Weights of a small GPT-style language model, trained from scratch on English Wikipedia.
Architecture: LayerNorm before each block, no biases in attention or MLP, tied embeddings.
Each number is 128 + 24 x the weight over its row's rms, rounded and kept within 0 to 255. Layers, rows and columns count from 0. Numbers have three digits each. The size before them is the row's rms in percent of the matrix's.

# layer 6 MLP down (transposed), 2304x576, rms 0.0415, rows 50-122, columns 384-479
104:135142141134114144132109103144164094126103165124131083123116117144192112111134116116147144140112141097142135130163128075158092126133150123088129103135134154153100147164087163144092161108086099099127106126130125117131083152134157137102138144158135134145099141098095147102177151096154151143
088:151100161094108153133136130132216135146162158164131113093131115077117135108138138100136147089116123098127141123116092126150112132116157117130114135138149137084126101134159119149062062125186147139114159114169093151122130132095095128118150139158130114141155132136128091132117118173152145126
084:154119134136145131161104134127254110160101153099081118109119136107170125149156115084120138117106134127097141130149121136126146116152127142116135112116126096108098151141166122131093138153150148154124092125106066145126104090184142116096131154163128137133110132139123108166119147117086153097
100:091126139125125117132133125141144116135141150081121120151136131174127157110125172178130127089116110178157135133153137158110142140126173102135153091163105114105122080121062113134136134157095150139131152167124121111101156156137154125138125124142094144127108152139139121157099107140129104122
094:128116151138129119102147109126161119159118143102096135122150141101136162156067132160114133114139126116111138122125130166144097111126129093102111104130141142117081134126122138152163202153063081146179130149130133125151156088140133129111144097150150078112141099121170104129130140127126093121
109:128121126115108136088110112179165124148082055107134150142096096169106093145138093128157157115169168141134137163152120103143145109122131121138142092143121133094144150120133138167124154128100160126159157135143104121165116089112118113125115111131136162121131135143092059140081128173143153136
110:127123138126132094125175147106094102092190119139124142114089125128166168141174125104137132146130117156131136121127154125138135133126118123100159065114147154143138078089111089153129156125152102133157129122146155122124109146105116111131113150122149100146142121121073162087076122136160125138
102:167129130149124158138113104122106123103143140100202085139098120171154162125107127113139125150146162081162121156137132156078101114162100114146155126137102151131145150139129121110139075095156127141106103145113148130122127150104123150115125148111123145126122118144161124164123129119156115127
103:155168126102126096134082110122144130131100156105104152136108132145112144151171100151105153111078105101126147160122130145146089139120164111126154120134131141096116111103137090106107119118152111159105165140180131158200168124121133091166101087144095131105146130117145102151133118183101146120
102:169091157125133080126127154104091067111132085101118139118114136091079107131138150155109119116173136111101144149136107153122127127138114128096100112155149101105094116132090131126140153125145130087116107098156156137102146102172092133136125111102122138155186140131155102093167110094127121122
094:122151066153124147129128146180190142145097087124155153167141170123139178092132136120119116132159098143145109176147095161126104140104119084135139103128154120119157144157189135148144116126122138137112180148124119115091133108146129128093117147121146108165138178151155127113105115122107102113
093:110146152130122132149099142151255114125096091128164175156165160120120114118133111107154131126132155121134098107097089123120112126129172090105149136075150144119136134133098156160091137152122152146114102183147110178115158122137137150125162125136114104128131113163154116136139130106092126124
099:154109073151131153120148137135172138116146142135129154146131142108110138133096147107108160132141151173093096155102120128144119116093123131105143122146123122125135159118165094115117120124129139120148170161136121070115137122116112091135167109146075136141112097100146185148155131127122133175
101:146137135098144142123147104104110140144180104135123136119132086147122125135103129126149113086153120100121147097119153138117133092168130119188141133146115090146105115148144151154115113127099118171120155127140164130142153116123083164149106128203134105115164082128133146111150158132120109112
096:110155175125115073146116089086090098136093182143158174098130113173110154105098135126114099154188105082069116156189140135111141109145116114143127109146143120117103113089137126118095118120111102138121093168155123064128087081116109150132099103158112125103119127143148115144135136112081126090
107:179128124142130131149100148138086124158108118181131110109144117085121144152118122136145150128157137114122193154164106106064171139176115150138082138132134116127101143144088139173161192153145116151085151120174109097138123200139137120107135169104142145137101157152138120144162144125113146156
100:085156132141137119077152125139168122102099130127184155130096132092145108098084112141173122113115122132157148112112116110110104129058131159129135163122126150100078143098163117131145105100140183123116096088127122134137115119139075114108120119134123174198136136137090144139125151139068149133
101:074168132131127169120137092130117119112142120136153130181132145104150104140149160111153114152133175159187147120116158112177128165166120121123128113131134126113149114119094102120145161130132150134158118118144125112118141159163146107110129104138116116124146158151123114103141143126144134091
101:137127127102114091096106109142127185126141136144127126147154155109133155117154129091143143154175111098153138132164121156119140124169160121137126160136156129191111163113126094127136084127118115087135119128126136093114106134073096143140120123160134139103088197148138168173122161167131151086
108:109105119114097151128121081139069110138111145124125118196088158093168126104156151119187104107131107159125122118128125112137119153096130139132107155123152138096146138112149128171167114155132118135132098131153140115110181110133137156115157116102116088126161140091100143128115071111091095177
103:112150118141135093126121087112077123166157129112129099147104117100152112095149108130162104107181153173144105084153147129169127131151111136093134134096126127130143162145082138114124138139121127150103104097150092139138126139141156104125114107109150145135173168129073128135077125111104162122
102:101095162101116114158140116099125120111146129139146109125123114123087086129166120138123093105132165131133150130143171122131134123106103112143133121151124173128120127092165165103100100155129143131096140156149138145099097111115119145164106149099106129081090129088125133143141143124084149124
098:139123123130105140093137130166138111152063088118153142111126150136130132105103161120180157106124118127187120127121090139109132187124142161149116130140158097148108099119115110129081132148152109144152100150086122129144163119103115154074130153076120115121142064141171137110113096149120091092
098:088160099142164113127124123129133158121091139107177107151127137146101135161162118122100138131117172104130103145090145099114124163120133069099131141101095123129118164124096123118137099128124126115166105120155105142124103184142084121148140167111141142119158129120116141149109121143155116122
107:160120166118197109129124127128094151122100103120094131084118090120135117101110173156125134109142115115128133097113136148158129137189142135143143127094143150142134171126123134096144155148143133108109133153122132152127146180105134138108081102104128146087105101156132147131135104103173155159
099:149131146138112132127151177146107151103153153138129154094171141149113121093127106088158160106156130089109120107105120120140146112129106121172126152120144161124107167142113174139143125111101111124099103126126142125133138113102143100125136132109130092078157159094136131138097147116144147097
103:124159138126128137089160158153175116105108168134124132163111133098121112130153107170074093165127159127122187115133146103089140099101104112119129148125106104132169119140162073143088094116104165143142164099117103109167111106132151114114194116142152142125103114177129166143156147168132144142
105:144124152119192134129133113155125141145107104109129125117157123132132141122146134097165107151134153127100103111133189137099134134140143127161120124140124138164159145155109093121152155123122156121094157123148125117155119145116169134166138084077146132154100128127161156143106124162149103125
101:107095113117088123145151128103201116112107137145137121176119125110100114112135139071130127111102131075170136091110120087108113121103105116097112128112112120120123122133179175152142113109125095117118133153136103133115138130112095156097129104165122113110117162158118134085120139117095126127
100:109099092127176149125076132108161104152171158126101173147124175146153091123135114110178119128095092123103126154148134108078091125100162102119113124156149141140120138142142145097140124138114140143166116137141148131090103114153143119164101147103103145129088149139133132166134098153145148174
103:139152136138095119141107099098104135142154094150102100084116117149137134160171165140118114105118137151107165129105126142178164095170126117161144088146132098116108169095099135104173146132116118139100145106168109096138111131097105145137122126117148120102140157133116107144114082114141144152
099:120150123139120168117109102103128156147133115143129134078144149110134106143132137109131147120131116147164133102110156159137104130117119201131104093109142142108135098125160121099164133117126111098097139148117139133149117145112120104104148116148116128136100105100146185116086156142163108157
098:098106116122151121155107122138170104157161126133103171104140141144155148120122142137093111123136130135086122131128128172127182138088082090132126120098143153169133095125137089148132135137134101139120105132159133169101135144160110154095125113143165097120102127082134134155115123130140160148
098:098127145092137159147131119156084159117139131135095121158119136142128094132090116144137161121092148121148142103103150094113149144144119164134137116139089115153150134128165156095151148107212138145138125131134139139131135138161132127145147102102127158131134156093154085124136108125137127139
107:130139111113127120136121113122072104151141131124155139159134138120102128144162113147111109115116121128113113128122103127196124155130162151163115122134078091132105121172150107145168104114144065151152138069125123121146144131096119120164108114118086113100111116127135175127101109099138126126
094:124099165124137130126143133109106113132129121123086156143113170111160121123152153067130114120160119149143121155125151156057112145108109137180109144131131095075142130138118125120067139154133109119133098124100093135142159120152136124114128112126103164171154082159137134106085097132124164160
096:135148140115105126144129142141157152118123169126126141134100124126142165101153119112178139146096112126125168131123160159070143098143118126136125119136124173145142167088116172099109153139135096144103118080135089128123116115104182107138112119119124077117164129134100192175081132139133125153
096:133167089118138115118126132121048116130128131158104169123128149150114137129144149150152155189115161123134114132144113168125087100105101152140090113130096134129151087149141155096108144119123130075118090094109168132156106144141104078147080127113165110104144109111120123145151103126114096088
093:133128109091150096158153161156238143147126101107174119087169120120143132162148090109105148146104152133142154109119088130166119117177140122128114117118162147150078179116154121105111114131161171118139126124147137140174134154116130120111068127129114113155105109128174130108093130090169110106
101:132103140113119097145135098124145099118138073068092150127128130140138120122087108116160135143131097116154106138178153122126099136097154117172175123119154135141099084102130118138116132103126134109124161143133113107101125110139118114154121159116092153075113145104124143145140117175100120157
107:098210114118105103106124138101128187085153162123121134123120168133140145096097110103134129129121147146113144166158137145133128106092152109113162081165125166168126087140155109086109122155140105149096142143173074102136142088139143107142096169125136186102169112154121147108145108131073101107
097:124149134133103104145110104129138108133160125095163139138147082163110116114091114173175124163089127117118135167135157075129102118108154122084117066167156152131175076138113142106167084146127180088119133088103096164116143131129103078102097166119131097132117159116136111189078107132137155123
107:140131107165143155152144116128175135124134128113169128103108120116108144111130100152117140188127095140089137102129145131121104080106118132157153182130157110131122170092144084127097174172125201093140154116127156116152109142127130118122124118153150173116116099093129178131103172118155135156
103:114135104112138110116133130108073115113100143100130117108083123206094128098125128122123123157130136141151128129153107107116188105118093106136129133157122132125116109194136120137162081119154135151157111172132110128107118131112148076147082141172173160094091123165118127122170103145135131155
108:123093163146152076154147113082136160143164160125108106153128087115133167113130087162101096120123145129156102143158155187145179157143123104148120119119070124150169135180109157094112146108113096116166132122113080101117133150149124151130134133092091168111108130138120120113148095142074114090
105:121161122143133084148139143190093101170120121137122076158126099107123129096172138166133117100118138178097115140168116114115157140137121122175122118134116154127132093182100101130165090130133094130132134119113152123143149127114157168107077121147114156158151148155089107124123088158134109146
102:149059141091117118154142105171079154141117138097147134147120112114143093140143136145141103183119086142139132097100147097133121136086108164142132099114116152114090123141114131108138139117130098146138108143111124134106112133114135141144088100129104145115127113142149144155123123127092123173
103:096134146109102142130125115150146101122162127122127106118121154153145132137114134174140130156103135158067067126144128114173153087110116094148127112103116098132143113161138169121146137107133137139188128133170103134160120166113146094115109119130128122075161120110113133183126138145135163151
104:128137079140122131140080094101151096122158153107120096156144107124129100129142174128103147130131101143107079169142108146143130133120080123089134118099112115137138142143113163071136104128108101143135122179129151137123141078123102144104123137130129110141130151122090149123091145142136155129
102:132123146118140133137109154142083160076111174097169095119153098116109121113138139098088103107161110138152146157098183112142147126115155155074143113136109097079146154126150128154165108094113132123159161130138141124065096150148086121103109141107110098140146107115139114168145144102102123137
106:144112109139138160166178139129068118075173121118149131128129160118136132127145160134113136136117149089116144112097143136127153120149124138104069109098123135084122098118157097103140145128117107085148159132138099145056116148095122150113123148138132076129108126101115146127139167131079131100
098:135130158124075126125118176112179125107121092122140146114163137127069119120160126141165115125169152138111127136103120158151113114142105126092152129090123144138130166146107134149117067135103113114103156128131132090136159138150134120113122129120124143092138119123128122148098121150138137152
093:155108114112128144113097092151234110134143148176112137088086135163125135094125162180158149121144160101091104119126184099152132105118126135161121139112141060150103140110123072112126123103108125110157139105168176159114129113098120100098112084122156175161187144110153121098125156064151203102
097:157108084106093134140111122144093099129132116129144153109141125133126132118118109144119164153110105139114189129142129105112116091142089134104137178126172107126110136090117091141138155151093137160167125148113130137109145114172116136143173126105142148174139086109112115128159167137138102153
103:134104149148112149104138132159116119147126117106181145118150120147172113102161151157105114096141140110155111102121105150113174130153159099144128148117140096115107113099176106126157109108133104154094113125110106133179129147161171123152101142124160126102088129098126102133150154105144109155
103:156140126133144120137155113137124140150126135116106136114154119112157156120165109120105102127079108124085087144160134112100148070104138113159135128078141145163135121134136160118131161141094132124080147156162178132130117109108140154132149080153123093126134110144124145119125155133145139134
100:149181118142118122116139177127136135119151173123132142143127146100129112142100162156130154107103175118095112137148152159127143144138123139101131147115125145174127119145149160167111119116147105117135150123156131091084150147171166129117098094100151121146139126115124108127115139131081102166
099:104080127118136186109114116127157134087103151160147124155119119170099132130136105089087134104094106128146156112099166124089120110142118135079107192141165089132116150113127164116194139133132149136171062115130092147166155126136149129106135114158131135120145165136142144114115150142154090133
100:122154136152118162111134121113150176074120145145151137109129107127143089119120193151108175144125173127154092155125138081157125091150149137079148108107106137138146113124112119098071115121120132127147144110120152098136128156104130096153113117112122071132163129134109187097133107110117178123
096:140145142144142150092107148095149115107150095085117120100123090095134148101142111126111166143119149102130119126151121091149094154174162143125123135154137143155114122118135122080113147148124124147103080116149058108097123101137123109112097090132100114097115145139114125166118080091154122136
100:134059123133140080130127123087198157149113117096097075147167104116131101092125109155136123106123129144126120140137113128142116158132150101108137123167173164128072141164116150125118130099102141116110120198118147113115149112128156119105144100136116180106140131086132101127173129123136118095
102:133102165119095113127141115136106150121127084097113191084152123108150111115141117144124104152152125111101122113143095183140139125116092109138166165149150106116120129148124108142133116108126108128133136104119114135090080154090090109114138115119125092153159122111114108147134157152101083095
094:129100150143126104125128154128170158146084089117139127162097140167114157103146095120138110164095104168110120123135115125104150142152122119129135116106118140084141114163156082148130102152070166099115125113161127100166134134095121143117120098104152095128115137187130113159122151168076176087
098:112163137143119154110138152140167143134158154139143139111109155113137084153112156083140137108149129111161116145112133108121123129120121142094126092144151095155123146099169146168115130134094096105101117138116158105136107085145152075133120108062106164145104110102143132107104163165103092092
100:091150121098087156129167146127145102160101060161087136156143144129126174125124128161123108122144120164119097094136138137111106106142118108159111118123139149140083107150127107111187167109125163118119142117135138103150122158128117149108116190141112121126095164123149099090128111111151124133
107:101105148127116095148112175091144123156117102153127093112111117150115161166139121137110113116142136121157142133122128152141141144056131173101112125085145103120167150129144120108092138143167103130139150094164172100133094126142144149130103106128144184154167167128170148159087153129154138157
095:106129066130152136113126139113085121145141141087142107169108115096108109114119084126099103107093173150137159122139104174150124125096101143130131172146137064134079129102100093153132095171141160092154113111138113127121117132152185153092138147080136102092132135101126152114110094105144139108
104:139128129110135080130108096094086098153082129159127075117089115100158101145156137122136133084140147129088094146170100142140095112066179147123158108144111128161127150092083090080110174128122132140072107141116148121114125134109168093131089175124129128109156135132135139125166160122130157107
102:120106138104130169151104122098080135140118158139115141132160143139179098145119167119187122074132156124141145156109140109102150109055118139119133128109093102101126139134109160090140129114107125129124200093167136136107167181137069113172195111110077139120141143141114108123125106111158098121
102:132107121117083105136100166155091156161150129172113117119114150117154172119105109095136107166116097112132089179149128123137138106097128134099137131111146118107139104117069146162144120108150089140163114060120141130120138170104084128126086154144113181120120108115143084116155117138127144108
103:136139144114143089111089163137184136138116115159123105150146112127145108070122128086116126149120152145113132135135106058150107124108130109114158111135142114109129152170170133139117164096110150115104130128139148133145098148129109063126074100127137140144109137133153144124113114187130170114
097:166113123115111146130066160112153110148068149143118100128092140116141144125178136122128143121108102117120132169105112139149116178154119131124126168117131120132110167122149108084093118137147156160145119134109134118145148125133115096153166088104115121093089094139118137150093102144164150115
093:132145172116148106111141164116102105119144190110135099159143091154130120094139132113116126102146128124144092141154126162128109143096130158104131141126145090124152124150135121114101150123128114154122089157102091133164102153150132106120141157113088078057102121175136124124075140102109140138
# layer 6 MLP up, 2304x576, rms 0.0415, rows 51-122, columns 384-479
088:120136153106117117139139125143098117109113134144079166141110110155104158098076087099166105196120173101178088177143123113154138126172128151120171078126115113111133145121133117144132137138061153122113125143083128165141166129116185132165098130137128133159110115146171074143110129137131148162
082:135094063109120094129104140124148166140190158132086138097134152113162196145102120117134141113105134155148148130131100130130147124130075099103123083158148081129136130133103146101165122126108142121131143168174087103127133096133092102144110136085117147138134120146110136079128153155165130104
096:123134107138117138134146152106131116141105130124183105147126110115134167129119134091134132131137143130089096188112081098119105177151156167162104131120174128150185112131094087123111118152093108129090146121113116148111153099117116104099157116096086127120103109148148135139069193117112092102
094:129105130119174051090112099143174146118136164096116083121147098154128113123143149119142132130161139165134116151114132107152142116134101124129140159110114131135157150108119162130144139148145116104181157120150141096153122141082135125164125123143142102137126138183138137136113124118104132159
109:110099137082117145161124125125135103115122132094107055154115097112130149127127124091124141127125149113090132151157080171125126133108131122127141136145140106159120136126154122159120087123134119158145183133126100118145106148155110142166152145108113168143131108197089103136119127128103162131
109:177134100136107107184122121122097109143102112128090106101137114116115106144166131139155150102139137139128147088127131135134100114118134155150125125148160080144134123129063135126104151117134097111129104159122134127110099131168102114086120137118127085135129103125064168066099091128118118145
098:120133148106133114176128101155138104122125113115135126107151112103118113109133123153163135111193117126100118134141145133084197120147119117086135092168116113137145088149134134111160135117124103171124114146148124086118124105152132127135132166157170133108147156138107148127132088148144087103
101:110134089140166113142144134121116115121129155092105148093124112116100199065112160132157105115103179161101152148118106105130122162128156114122160147134088160146121144119091092132144095144134100129138116135116121094128151147106165115154130136141119161143126131143104138133127098187090133099
108:161126127125095141118128093092058128114151156116123105105098132094165095140104122087138142125100119127111097118150099135111106131157122091112129134158148127118121126131145165096138167124126093097161084113131092178115150104143096109145126103077106107123082135095096144169111140146170091146
095:100094122134146112105075148113112161110141105129148123132163090123089113131153077135162124148145123084137099139100143103103162107111161148113135125120108135148137134087125149142152119134120140141103137090098069101102118139132127129143130144094096159161150112105157121148110114117150114130
080:185135135135108139111183137122232111152158163103090124132112087115143076134136177112102124116115161101096147108122147157075145129130131139130111149137154135101134093120139125107184100102147077134168120149112110111133109117135143068105117143174130158127124141138140165173140145111157096154
101:121097167114095110062118167116141142148122119161114152133112147114083124125167186112134100089137133127106140106156109142144149146127126119132119128097132103141150157192172101109117147138134135122164127119169105156134127096128120152156148158144139124171156165135120103141134099107121129175
100:144124101157114162098114111147113130118112114111144152138174101113138144177185188132162098136112193114136115171105146135124143143099139133100137113124138120113159116121132179137138110165121119107142166163122117140114144116105130119117145155119102159141139109120150117130143121117137142115
102:139097079130133110099131124126147162082122118178161126136105123115116164167135120127137117133152158148126126116114134119138100120144125100076152112147133106155172109107115171146159119134134138158120074135137081120133100102153127143139118126133139101144162142108106136141126143151171156124
108:144155135163127107142141168133116140125123175149127130157106104113110130109165139156136150122131103148109120155109131113145150099107150127132129133109170101193152127149118124125154091134137106159101121117086135100131152099132116096131147109121160137162073177124091094073124124139109162145
097:088154167123113145144127138093203092108093130092107129129122131109085119104127158110145101108116133133133131102109143133167125170155155118122135121170094114101151101146128132106117125124091151131119122133171108129073140093134175126114130128120164113131129112169109137130145131096106131091
112:160077158142122120134116172089170158124150177141085125116180175114147108094158092123075139158187163088082112172115111106158136136107107092122127152116158121134123087132143100153166119133117118130145127148097102173139137147161154105105103141166145151126130135109139149135100136088141106140
099:133143138083081124188106118133147081101146132112111113133137119116141136087172140164169111113128134152112134116093136149114124116098125135134184131145135137154130087116189113136060145149092144134128128170151091095086121155110136102090102144128098128191111115119100130127159136159156154100
109:098136141145141145120124098154118159130107098153169127122149127091139124168115104174141093168173134126133146099169149096133126141111131127139128132107147138109144133116105106094139106059132104117102119141122109121070114142164157146125134108153159087101121114133140103157138137110156144132
103:197114124117101124144119108086110094106145152140122126140093111123143109119126107102123104153149167109150162149135151130133154140113157122120094112135114109110135131127069130130145136178162151107138115161086133110081135136120122147119100139121137094185132147096144114102146107129126127138
099:146095127137120135131131136130149140139126121152072091148131109128132148095134115137137136129150181139098123141151112111151136129124059100135129119109110140152140109156147168132148086135155158106077120100139115151137118157162121114149129121119148118145100081111108148123081140139113091102
097:116094154079134147128113146139179108126162164123115143115119093101102094153093130140146176134100167147111092098161148134134156108132158157125138080154095082130149090133134141135123097131108140123130131141113094093147171126168146083146138112128097098153148145143153110079132134148113140160
101:130126087128157159131077108149125120107121126165137108097148088139119127183105110145121123131108132135131131117139141122084133131158126121135153167117172130140146079117176125130137123143118118104075140112147124104134179113153118151136137173112141097131143138112154106091099121149081122186
107:131112128098096135123147143115115148156133123136143175119121053127121136113163138102177136135114155090100123133128121147113108130086106147086132117151116117139149135093113122091123119156141147107146101144103169124111159105119148139116128114179175087087102119114167139117171125115138087104
092:091165078143174136126120136097157083110116121151120124142121149114136176168148093136140155117125115126157157124158156153154133153079160130091137103119134051178138119112102141102104166136112122133112122160123105137123125107153182160130089158128126095161132086161177121152140081096147149157
103:130127101101130169146118151131163105122127107149100097110139111107159158111129153143106113091094108152105096132135166139130133154102119141089126130133119141083107113114098120101116150136119162109104151116138103183148144139152119147146118116134136145120095096124113151115138150126119147114
103:148161118119175141126134133139162150084116126116127117119119113154136120143122155093138138160145144111111084115111107165149102120086173130099150168099108129117122135142103092156148165146134128126138096142087103083133080125111142133126134123110079134123098144130136119136111103133144117137
103:164118152164097134146111135143169134119167154139125090138145118105176148118128141146115105119155111108101143140136136119153116111112154157111088111111135149105168150133124119159165148141181138125130100101121142139133109129102117102067142162136152125098117130134139154123109112152123142177
103:140069131128124165119169172111102127139120142127143128141132135125148107116123144125105106126130148161144167149141151158115150137201108145135126137080153085111161107133178161194183114148132130140139106130145097106107141115159100168063137134098130104103121123120135136111110139126157113102
100:150151113130108166118134100146130144087124144140148117117176096131120106108164129105099157105140178127151171114107141144106136117119123145118164126157098192116153114162050176087139144170122150140131090117103106121139145131079140120130138138119140169154117152169117097114100141121100120124
094:141124168089170129172115127172118085142120125112124122149169141109144119111149090131159127128145143095126071093102135120135145155099136106139143090117110105128115148182124161102134127125117080138102083102106146137134119130138119131108131111129126163166124129160169118149168133102121097136
095:146110152123079146140156109144104110152102131154104133157135186108141143139166131106154131137109137133101160137109099161125151133168117160105139102157138082113117119176136097087118125139146159133140120085164148118168103091149145147110150138095104142121163116159083086082137125099111130112
098:055119114152132178153138143152126123117151154140105136129120123090104133160150132111109126115157161122111130175152155135130131113132139160105152152102137120122132137118159116133148164112174157106123120129106147133123102104148090142139135122143134149111137092130143093120110146127107104143
106:151069151162113092113160140126140154131091082146132153122107153140099132160151110145114137117135142135108138141146149175110123137135124163136129143150118129134109150167104138135131167158098096104118114124135105141129111101103101164146113141120115109109132163136124140137125178110152117065
091:153145093125110175084151161148154105093139150110163108107103129139100113122171145108108134142131155112145089144074114108108147122144153159102138162153139108167138170122135122144168138084119148147113127135112098137071095078099135136112106125159136120134126173136136147156127158126106074090
105:117180148150129105118192112121102115144155150113087147138127090110139117124102101156102125116151084152094115112186078150133130120117143130090102110180168157106151140134121140147115130131126100110103152129129110182126129185136128101106104161159108147172111104112100144163101159130143112127
101:131151112108147123111136135117127106108142132125134147101155193141150120172080148108104141120170122157159129128114147131107133154122090129088091132151105165136156139102151153134132110098181135138148127141138127118078162119168154142161088131116154114096110128096106116131128142131100121166
092:110134119162043133124104084103149123138135172145118170124153099144122100112120132128134138129135119135151112169104133143114141136100139127122122155130144143190144127178138195086130129140076122148178133127111119076098151171130099147112138107090067150127150177169065106139142124151124150135
110:134118124162135092111125166104118113093145105129098126090172154106156110160097166134128161139189142126086102158116120126133103138127092131135135190127120204119136125080124117083141128144147124100129131096140145116129079104136119138104137131154112138124134104117118121136119158097095138116
095:165098135158107117128122114151143194110156090157132090138148116099105125180141114157152117158122152137098098101086111156137091150072148108129080126126148129096151128136144160168165125147087124117117120110112136151128106140179115122132148137090115104103093125149148131128077116115126156162
099:123098161160117135142144169154125120131128186174124122124138097122145119149159130121138095143130125115073126121128118144081174124127121166125129102161121141134079167112072076109120140113140108111114070086118132176140157146133187164135099164124162124114155120119142110122128103151071129139
111:141120127121110148129163117133142103117116133118125114113153207103088151133145143169166123114133073136119101127160182145119111174085105102115103104188159179094136132105139142098100134138140113090102115163115117125085113132098153125122081109123166125094102139097124171087136144134116123114
101:104111102097082093136104133155163162134147125128100119112118095138159127138130106149146158134091101147154117140135158159110138087122110130114113125181123123150109114155089091123111109148104094148132095130136142131115081139111136115125109117138103124141133157136157108105141119193157128168
104:173155155159186111108112186136145125125106124163172145152111091177142119129139157116159109163142158094141095136120088111115139123116143111132094129105125125087104120185155115139126145101094094115184130080120152134145099132118114133092126151079143088094114112119086081120089149164099163112
106:134136133132144134135158130109138137144092165105117124126082103108113152127212130129160118143146131145090161148103125101123121126088181151172167090133118159121141116113133089143156122144098102098128147106104094131137139080133138123084107096088099153122141110126080156119136112164105130138
096:137158118176134203136171104115162081175112125127116114076149138111131104109188118184119077136130083126124092121166111094124157143100107097137159137078136110094124120147173155152164113149140129123101093142113115147133152118123117147131119112138075129130143123155119023146135119100128166135
108:183097167130138081125085178094132139079078139117133079099112138122143132110154156086095150149123186135136054119095110131145109106126116101106129111132132106145117110157165168102101144134105157108108126109106134099143113133152073126128101131106108133146099130157106124158092100117108137154
103:135127125156097135136144144083147140155097154094129141141136155116131080116121135147129129133167159161132144135172141119108099145137100103116122157134113120145143129121134149115165175150135127110118159121148124189089123111131089128126131131108140098144159114118100172102145136158125123178
102:115151143137154110108112126132108108113087106130114132145084146147090122117146166124108086142160088096110119141122096118125122182168116106093110174153120140133152147132122116136150138146134123131111177119128084120150122130155081124077125132111139152132144171140132165131148120176129142155
106:141126144101133111103128086137095066139105138125155116092153094127170125118146146081133126160176101159147159067145073094118165128137111173154144093200176096157124103137095141146131115143137134140093105138098111120168108134103119140117083143131121100106135127092123103166082093115144148124
096:117146115141136139115131135135117132108142129098160108170165130144104115098116171091108154144153135132127108120143103144135137146151106127133131155128116127130155116073103154110149122132109109138107139197129149131153156087137121104122135144141181142128140097125199138117096115121158144146
096:136140130114124104142149160075181156136103150149158122133163092136069118155113142076115119142145128140186104149119100087122156115140119130133101130136168135099121134100145119094093074154142098151113097141112126141138139145129148184111184126115101108120105138145117113133170116100139124130
096:060176127166171115123067163107116179160116140146145143144189063122120093132143127105105091116135096140180144101111147135094146113111168079106122112081138167149152121115098124148130083130151149075106182097158114132149096135113151083107115113157122108092114110134121081130127118126141117121
105:123126133106150103104112136120111084145085119106137129164114145123124116126154124160106139117131118178109162099082092154120154160169138142144125112128145120122085135109152140103125121177091138104137178134153130117149104133162197130141145163118119100121079108150123114080161073137101124110
102:137166140133106157124107101140117072152122200145110114100162164130107126124137078122167144144132118120081114135107121128164102111127129124111124111116094139093173145119141115135115122122173118085157130056092103089123151173144122084102123100109112131133079157119130121165132144157117154123
097:138141103142112103094141175116104090112150154116155097118068111134122147128132152172130187112123140093128135175158097164117119120141109134135110120149149132126139096137111170127144148125155087127133177172116112134120132113086154128177149131169106124155169137135158103142164106152141130143
099:098101184133169083144124117116140135122141114145088111108106134120100138145119146085103187179106145114117145150120119115108161130153120135146116097155123110112131073120149114144157119130076128157109105107142117084119151113159165127109118119099175098134113142131150147158139137110180125147
100:193125129125124122121089144078124103114129144133097150178161153120116104194118169111123130155144186126152106156116127121123103125174154101133159139139123142144080103132164152161158137159149138144107125163118145120114143166108113103171140125132141142105155087113125107145118105136117127102
105:100131135103105139137119089129156129143144113145125067147085128088118140121172164145096111131107101117128094151128084168120094133110152138147157155154076149135172130133165163164145133097190104115123123153107151139131115138093089086127146121147135112120146093127113115098086150106124111100
097:140079116164122101128146134105155132151153134125130117127178104114136150154153140098117151143099130116108179126145133109089126127157102167136140112135138168164139107168089126092118113137143127140133112137137119124154102107131169123147114070097119107117117099117119140063122100120101112131
094:125110144108144152141133154143119163144086164142125147150112165128176149110121101097155148129165120168142175135135106149145145144110132153092132131120162141182098149128141161189158148107113112151135155115116140152158140092142104121099130099092127131141113162124124124120150155101127124113
094:144135090110129144092143142149101141134086162093128129105143121156128156141102128143113133109146173113136154114137099179116134160101095124159136134108164112132123141109163117118100134097140126116147142119111144103080128141115134125165144131131148175139158136132123143167129148150138131118
102:094162133148099153166138178083110133156131097128087096097162141122137101114111139095127143136090167180144121128115117147134132125121116112148137135135134095080087117094114158129124106106126077116128160125115156103087140079174145154130159152106134159111121110106102121120128182135122149129
098:127171117129124147135099149149149127115112142197113136139125153120102183110144129087102133112130126164121095096149100076135120103105116116095125127115165136106178094099114107113163132116162153164148153115119128134157128170142135109130146141117117136129095149140121122166195186116124176119
109:159187176115111146122142114124139133133145111122137109110097151112132164155162136130141131120150135121079105108165122129138105163103086146095116091109122117154116126133149167119134112136122097121173163114115093067133129124180165137130126131133114150148120173140087126088133124121121119127
094:132139159117110104118110109129110121129090114106140165104132114116134114132138117137107097122150089134150184145135122146104120140135162131141118160131126161118154107089110159174126153097126118140141114161160127112130126137138102125096140149124120127120156098130138096113160128117135096151
098:110098138131129144120086129121121149154125136152106138162120146140130108121083132137141158128174080125138161121107138142106147095144134146131109138121088093136158097157135099122115124180135109124141150150124116076127095126119078141128137116089131146150094139188126133079082154107132086100
099:099133115144198113126129149156093117111158108130184159130104156119109136139139151112115122159131142158114110140157129182151116152102132115101143091140137130125137080143121107129105140135116145129106102147147111130124137147136118134125145101136138108196178128134194116118125137118116163107
096:133120091159134132121116112096055134092140126117116152151138163141115136158093144134136104125158108139153096076146177140089097163163097137133128148128122133122116145084121149147104135123119147106129128166150125133099147143132173073146088141139117075125114114138131079122151124126107141091
100:122119155171127102148125126147125059148184141107145126157150129113146140170144138122136148122125132115120143136117121167130129139115130114117106139124127133133084110145129131118147131122159093120129113177113103141088139115153144111136118133114152122173126083139150141125095108121146117099
098:150168124117101156159120083182144111097070127147154119141113106078099148142120142126147117129091091152072123150134089093093123131120136094113083104143163141149172132170116138124117141134126101096084106157103120198143122123193136158117164136073117146124155118089124135109080093131129104108
101:131102156145170120139124105157119144113097151125128128108108118109143150146134126131131091114137075136164158132150133140094144126140137168131107110112114122133125172081132112172115096117129130138129174118143124147102079110085143128135122145137149110163128121099148121091120130151120113136